config.toml
num_hidden_layers = 13
hidden_size = 256
num_attention_heads = 2
num_key_value_heads = 2
head_dim = 128
intermediate_size = 1024
vocab_size = 8192
hidden_act = "relu"
norm = "rmsnorm"
norm_place = "pre"
norm_eps = 1e-06
positions = "learned"
qk_norm = false
attn_scale = 0.0884
bias = "all"
tie_word_embeddings = true
parallel_block = false
init = "normal"
init_std_qkv = 0.0258
init_std_o = 0.00506
init_std_up = 0.0258
init_std_down = 0.00506
init_out_by_depth = true
optimizer = "soap_variant"
learning_rate = 0.0055
lr_mult_up = 0.741
beta1 = 0.95
beta2 = 0.99
lr_head = 0.01
max_grad_norm = 1.0
warmup_steps = 200
schedule = "wsd"
decay_fraction = 0.74
decay_shape = "linear"
final_lr_fraction = 0.1
batch_tokens = 65536
max_seq_len = 256
doc_mask = true
train_tokens = 374200000
max_steps = 5710
dataset = "wikipedia_en"
Each number is 500 + 25 x the weight over its row's rms, rounded and kept within 0 to 999. Layers, rows and columns count from 0. Numbers have three digits each. The size before them is the row's rms in percent of the matrix's.

# layer 3 MLP down (transposed), 1024x256, rms 0.217, rows 489-538, columns 64-127
102:503480512511456511507526486515485465536483508533447538488470511498476514507432508492499507495513509527506545509522489507528527491484474472536468519503528508519460513453452503496489469507514501
103:512482539482512489457555500518448488483491519507473527524529494486479523505502487483530486456461513547533527460483497483540452523508518549488545514476439485468488500457475475511539483546507489
125:520532529491504505482524502542512494435448512523507488550500532464540538472485480479499492453442476526518484483530506444549504522467497520524511504515476481508488465482503546489507511486501524
107:493451536510485498463518533506460503521466513522512507515515546513529480466524479526512472493496519500494487493500522461522507461537508486475518523488491490481473525487522513506489526532546500
110:565451495482498488535503475503487498491504497520509492542488480492525526512493494501500474459418485512536536518483496516498467513599512479504503494530501504512485479491532550500494474507500517
104:495502467488530532534474514488453452480515496487503498516496508522484512526522468497465503535514547536488505456506506541520514514517509534523480496519487539502472496476510520541471491501489506
108:479477488492536503499521527543506517512525502520494507417538483504493486522518532531482490517506527470474502493538471485535502433487490450505519539537487561497474495498496497523519508519502534
110:511482509478480506462520485464488521492513523492491513529545468476460519506548466511505526509540559472475544461501494539534497516525509469510477451489529513503474477493448549496506493466512475
091:492540459507462500495518474452506475498477519504467492512498494464499501485495475528575509467508498545511513536535473504498495457501506521514484460486519488477491521515451462478491465504539484
114:494481506552489513499516459512522474507455495448509478494530456477508527496482484479495451513499469482488477522505515474514502508449508530465513459496504562478503503492495507494495438535491525
095:524458480486494513478565516470483462527510466493494518535481509431541504506491470498487481472474519515492496500491485513506504485552481535499514532505478497499523509523483518475512527520478535
091:487535503488493500498515511523551509467526501519501563447500470566509477510439503489500525499479514508490451483491487520519475460466482504487507534514443513526494494503482513506534480488469518
096:525530514440497489480485519500520481489505540510451484476490519465476486535492482493492535483535509496490465461533494498499532515518523505507500490486497542472507504477509503476437525489474488
104:491524514463505494475517501503486589508563526511502514509520521499521509473522515495491571488495497519532509518522543492469481510510516478509480508500513518434496531510485514562493508503506461
101:481441489488488547526503526464499448523506494504502494475505530510513478500461482496520519526473527548516492501502517499485453524496498482484461526485492491483502538486511487507491539484501535
103:548503512526541501498511484460461493510538509547481483450479487475499489457508492536591506467514520530494532498560499516490565501509531514490510551528507520490508507514474558490531496530471525
105:489544505489505487532470452513524514544519500516492514455538480480507515502496489506466529549525521540515502487485529513511490494547495485485513510492496512510472471457501507541519516456521453
091:488493519481547488539482444508495551451465486520448454488471471510471519497520455520522482497532493515472503465485491490467527490530560472464526495485485516496505481488508503496465475505525485
102:496511498493550496503512470519533539516466502490485504530470453457488485519512483517468515497487469478513475494476511479516540482539433521501502497530495476475486531520500480483523483503516503
107:515479500523475516513488483469500507511454523504522468525525504473502492545499450512486517500507503507479519520500539552541530434478510438507476528461525500481486506505474497497472493490459491
117:522478508501489523498550526491519491488444457515468474505505464508512481502545505468519551478481486494458485474528501486485537472497499527493496513508526556533510498500494484493547514546481504
094:512483512490526517480498506503521515499453500485476520502492532489528498474528425488559513525491531541518503485470564503516539466491518487514535468543523469446484509502517458485466500499537514
116:505452499460560497493465532528528540493497462495443462493481525503480513523514484515507486476505518541485508472463477468479505488498510516512524525517497477505510520534497500505522538513503489
109:527513542533475523508483500517542485430455545480460487551513529508509485515523530478481496484505523487521525467477450529524572486488507508545509439541459496497531488477491494492479489512526489
100:515474494529549502477498493510538546503547488499473504564477476484478515515475517473546460477472482512547524467470522530476526506494477542473475496533521491493515488481534478522482491499554526
102:450493455485483488515512498480474512510482569484492470491468495528505479486506522455488509549488517495484521502457508507490475488480502500490545450532491555499496514487519522467519476500539482
095:513526515493509514485484515467532479482501468483521527533528518486479462498468522495499502477515501492541500503517529549463478492510525441474480485502494507446472514508549456519517499545495477
105:482525488503498526487487496476486509527463516495514546476525480448503453520512505488521470570523543507503528537520553546502500525507497475458469480449523531458461510491503529497527504445482494
101:505515510478508533493504496535456495502449491503503490506486455491468525508535491457500495522537491524543522479540460476513497484516483526502498450516490496504497514513485483478499464489527511
102:537514511480513466471532522483488462515519468528512558488446486490473488498503477519478524510495476519507533497532478497486480563541522480515457494509520519474461475509496493491499505521514478
094:475506459493468504491530507500512490456518508498464547507542545520466522492513542552508530468489507496494537497488461536484511491512505480528468499481499507478483504566499536538477490500478530
095:478521518474492498505501549541511535492521485491515512518493525539524505499475468493502564479525485470521481527491462488502514466497465492469513526477494502523513511505474494525511488564530513
080:506536513518524515494480525461453480498497506483496537500545482507468525482497519492461503473526523477483533478488497484491490495484517509482538518478467460495457581474534534474520487516488466
106:485482549490509497494513490502491480521528516492473502517495523488475503501501466493497518500556526491428447538463517488550540480525504507499502482520497498497525537551461510480527509491537517
109:546490481488493486495474487487522504573480451513521512519472502515523476498505451512476506505484488568466473510521498493519483481456482497494537495496456508492497500531521458479504506507485459
101:514498518491496466457514497501524510509502533490519543506549462491510489477463526474525493540493498487524535536486514545442513503481489490498513539512475501505494508475480514498495524504522510
130:494461498508479504534484498522503551518453517460509509497534487518497453468509502466483527517479527499494475528530519502468480490515490466480463525493483524463520503507468475495511533523501476
096:519490515505484508445469446542462467524508494504459508494527505501497478512490506498509482523487484474502467463480481469489499455462517455474494514518500533490524511535516497498491508473431522
091:484486531535518503528473479473498484478473524497504519483480467532493506498483439460502508486505467510520524532526497480476525502511509473526484513480489539454505483489488513442490508528501551
098:463467510523515474522515458462469538525480477498530526490520468462473528473463524507482494490510499495481473495519479489516489452483498536487527498498513526505518516513519493493468474509480565
093:515535496525532529505486529461470494504495481498433503485472537469485521482486529491486548542515511507477518498537480531496458532486486508454525511457546487534492514471481482491478513460544497
096:489531495464471523520528486482534490500528516483481488534508492534525499572495482518468492486487519498514520496468465504476503510539495537518512534539468507502509487507483507476501541507479517
095:497531511482504509470553508506485489501507496504446495515500493510479532476497503481531533509475502513487525508461471493445499446511476486503489510484478546529506518519479510481498444506523562
088:556565495521509555500485509550494512502458506474530488476529506497479497523474483544479463537534483471486498500444522521501441505466494481490498482515536539458475509465518493471512487521495461
095:482503546486500502489525502477537578470510497519496544554517483474478509505475509501513454498524491493487464520491549519520480491489506493506474502514494519476499495485506466480447510515523487
152:518479510486490474513480480491528494494527503554483475488546494525484510527492543527506533539529525518465523473474485486501493533493497484516479526468513513518528478530482491480461521502540520
093:472528528497470481508508518486465466494495503521519529489530521469528453474462487477509516499526470542516489486487515471474517493521506479440487506510518484515505504511529469504485486493489490
113:482490504496486504473524507481490510502482519496543496490475465469467482465543487529498496476495446483524494553481489509509471477513502494508512496469527463468501511563504445472455505477444499
120:519494493508516530491516526536536522525485475512537525561542532492461505481589453536496516525526492522544490505494524511473494531513500472523526506526499510510506496471531510519491538482517527
089:498468480503478539520447488484505483523494483499481500509487490533500472482479467481509508536503483483500518500530519466514541551488515510476482487522477520471526505501492486526507488570492466
# layer 3 MLP up, 1024x256, rms 0.179, rows 490-539, columns 64-127
108:530508484508505512481470505485521511549533502529520535468460486464551473529508509544496523520529486472490545492468459530493505500494527484551434521475517473481482464533510475558481497482511477
115:535481510463491495533510548461545502470503473479471483503466524480506532513511506536518481529526507504500556519485465474534519499570454495502493472509492519482511540471495485544505521488469529
112:481490524469502519541485542516533509520498491502492489505491472498523456513464478566510497491475511538513489487494487487532522518477483503444482500531506489482491520471468470481518508475488502
066:468523492456530480515463488550489477494482493515482490510524480517512482498496459480493510484549524494456493504534484480498500498458487511509485526471485525521524550515507443483470499472497464
102:513457505517549494498487505501505478473488486494506525485517494524491498456491517531476484516504524489496526477492488521534484450482481484521462458494507508521494493462500472494510510520473483
090:524510511514553520527476514516527503497498526454520522483510490489506464542479488547476463480443468533474553484451470490505545498483489484470561499461538490503494525504527486469550454459492514
105:519509465489501528526518552492519498498549497465464470512508502496528509503559479457476468494515489507501507504450523487483532516470458509441515509503502472524521499526461483531458529515531499
096:509485526469497505508577517509528512523513512476500446516486525495494513464435515526465531461504460522478509522499547479514438469471494458471498521535456491500491482481533499483529550499524510
103:543491534473466460493464515500524454465522505511479491496476463484494504487501498559487484499524525469509473501465529486517458531509495508521498467501475506499471531510519455528474505507512526
095:457519492485489477497510476497516522417479486528481504518513504481466479524494508445533484463500479479550516490508440494494485525518514525497466457490478481489541506522512490502505517542517502
090:450527473508519505530520515542488503531485485475515522485486485522467476496495486435510523499462472515476527500550506526540501476472476543497496500550516464493510460495498492484551510482515538
099:521515472529472519523505503471476504502506523497470449465515428445509472504508492494503491488513494479507488509491482487499527487542503499406511536474530448513476471481466492524498484513525507
100:470527491463532485497470488503519510519484497523540468471487521507510517524515471478478510471534452464494507500442500527533475467503520499504526487501526520493519495449511521500481510527509471
097:488501472535468544444509522557505492475486488503520503512457500517473510495484494483509556531534535528500507510518496484524470469476456514503502498479509446505521510467542463509482498484545512
091:534495514522501511496523493519496540516482481510476530502524497466518477522488524504541503507521549557524489497516522509496548516516556474529506530502485504493512494493482541516486511503472478
096:538481468457526500509493519470486499498442511504511529483512472510492507520487552449545495512494500487466495478502494459519506527453503526558517467481513476510545531521530507523496465496496514
087:500523529491490493494469486507480472523487476519536508516457529498467495474476515473486549511502493490532561468496490501481499492500420461485508499485552492503514516505497451512510519469508522
100:490495575461479504501484446462508489504528519536544506482487525536499427539496497529510505498529525500474452508492475556491497545526534522538483509472508511480480482507499473495519487472456484
116:510520514544504524497482503535486488505537522514436480542496487514467550508483496531469503495507495502526493514530494516507556537499488490475488517449502522507512478544518466501506545464530480
097:484524479495503552513522515503498517500456490482533509481492529498489508517436517496455515527541489570519479482486525497488514477459546479521522482487509472518506478502516472508473498492543521
105:525506499507498492530545514526526532479488471492462476524505497555504437487507478454432523502516484523489505480477442473528501504531528514499489498472529491543509485470490497501514498504494498
119:522472541536505520486522479492502546509499452474496541506514479457461502506473471496521484469492439523492531492515518529505529557475498530510534470512472470483534504477527456478526493537505498
101:487512514514522526498493500488460476514504480494484484464503495555469489527549467505508490501488485506466491479501509479505505544490521504464539508518508452433526493511538486528492508483483471
090:521492487508517513502491489502469468487489492534535462517531461514481526510507512570476469522497503493517604518499496500457475520497535496524548480527519488491462528537460458490473484489500494
100:518481506499557471502480492472529494438510510481493481521524571521499515518526466485465495448482450519495511521504499487470538478437529500428491495523479528512532512510475507494518483468503503
118:514477489529531468497511504500514525454521502476496466471500464510527495489561486518487455443526511513479489525472538510493538509515463514498501499503520472479485502489498477537496504453517526
099:481508528544496526472516512499528472475469473520538494487476538513484505456466468536498480498515536506508500468472478543495491463518514458498512527494491496535493470479503491482496509566468491
085:543492524543480525431523531526436511495545521569516469506499482498485505513510540474500545517527476484495481515471463489489474534502534497480517520491479508486538514499453498497478508481511517
106:481501515490487487451493515478519514507491478496482489497464533508534550499547522456525440484488477536488495487499563553491527496491503496490514537513472494510521496521533503534435526498519520
103:532473459482513464541421515472517496518513481482559459504482524494511502481488498452533507486481501493506542504508496487509474552445525499476510510506458528522452513458499508494487487475497516
095:520475473470491506538503500546505457457519500542483495468515497517494478484501535467495490509494492494489537479496523512494470499529480493492484495480483485483493507530542553512478517488449520
124:507480513488487490526490509513515516504533474514499457454476493486519477521532459505551495483511513510508490493488522517523514523473502524519476495476542532506560493479530467519448508446512511
097:516464510509471486464457507495524522478548492512494532492470518512511479499488471516530474509505511494504498493513500468532475515484509520448486517452501487506511497514486519563520517531556514
089:489529480498530491532465509508496500525488493512541504493517528463462479470462523508505500510475516485510520516484487523479544511451464472519528504479466452470506458493453540477497493506532500
093:467474490492491520498497496444492521497530483562527534498516442525488484494507532527464497527512527534481481535525476531503507506467522461499471474526513458469473527502535506457518491523509495
110:499507498535500457521482535533489511477486521510490533473467476515508486501512500431486527483495487486486465499481511426482527528507510467510499475479505466504469477488561520477480475478500466
087:523489502478513509484505547517519538468588510513475526495475495522526510489497488527534491491483489539484529507470520523546503524511458462535506521526494505511470489548468532504471524526483491
075:502496513500486539484505545501494507450468512494476515513483525515520522486486531489495479485531498488539451500517545538498512500483490491499531483536550477521528524500515489497510507527480519
093:517485522481488471546496527461479499565548523520497473479460538478500485467511494490530473501459477507496503515518465466512521487497524497503497482484486560536528490492542490477540495530488490
108:490479475478502504496508543471498493519531476500524492475497477500530456541494501513575460463536524489489479498444513538528513514475479529501491545478498503498551508502490489545510498496458487
091:484489507556496471531457497507498511499503478542509504527474497476477486511481468492502502471471451487535500464467490490511470477484481457474562481482534457493490496479493490471496524474536472
101:479495474481510474540505471480520479509489530514511540496501538475499512534524489547504466509522528488483506486548546470499510489485569548498485460456515511518477479493523491509536477491573474
097:507507536518480525485504531506509491472522543484484537528491503502485504546491488478501539496501479546512504498530481506486485481497467460523515532506486466504534523492513464483493502430483508
109:474502455490499485524517475505493434500484478544541481511476506478536548522469554502565514486507480512566501499450500529472491481493471504503531496489490507500458510494512480520528468479504500
130:508514538494477477482553515498545475543504528510497514512525495488532521487466521487513490492508497498486500480511508504507461543458480520534547490493488505525481504528476517513481480458539516
095:525501477519477460463462515505437480483456526489519534538468489495503492453519497500484479461480520465524487516516484478525482516443488474502492516508506492483501491520517504488527492498480522
098:503533505496466458463520481489458497553533497529482476485458513507510478484470544482501462501535503469521496485455497520452512445498504490476488483510497523469529500471487468463425487513458456
108:511482506509521481480483514518524525540504519529526575509518511510502508480478441491486499518497531486500467463491521490515531494475446511507483471503494460486503510538539423547493560506494509
097:531488468510476502444504454502439469539510524481474505481483488516563508531560475529516529475470495513502497458480466480516502510498504462501508505504508508481514505499480484505516456512504462
132:492505512476473471500510497486523498517501491489473491505534476488477495511502486489493565477538509463493501539546496508530500475474540511494463482485497499539512526468528510496519531496472516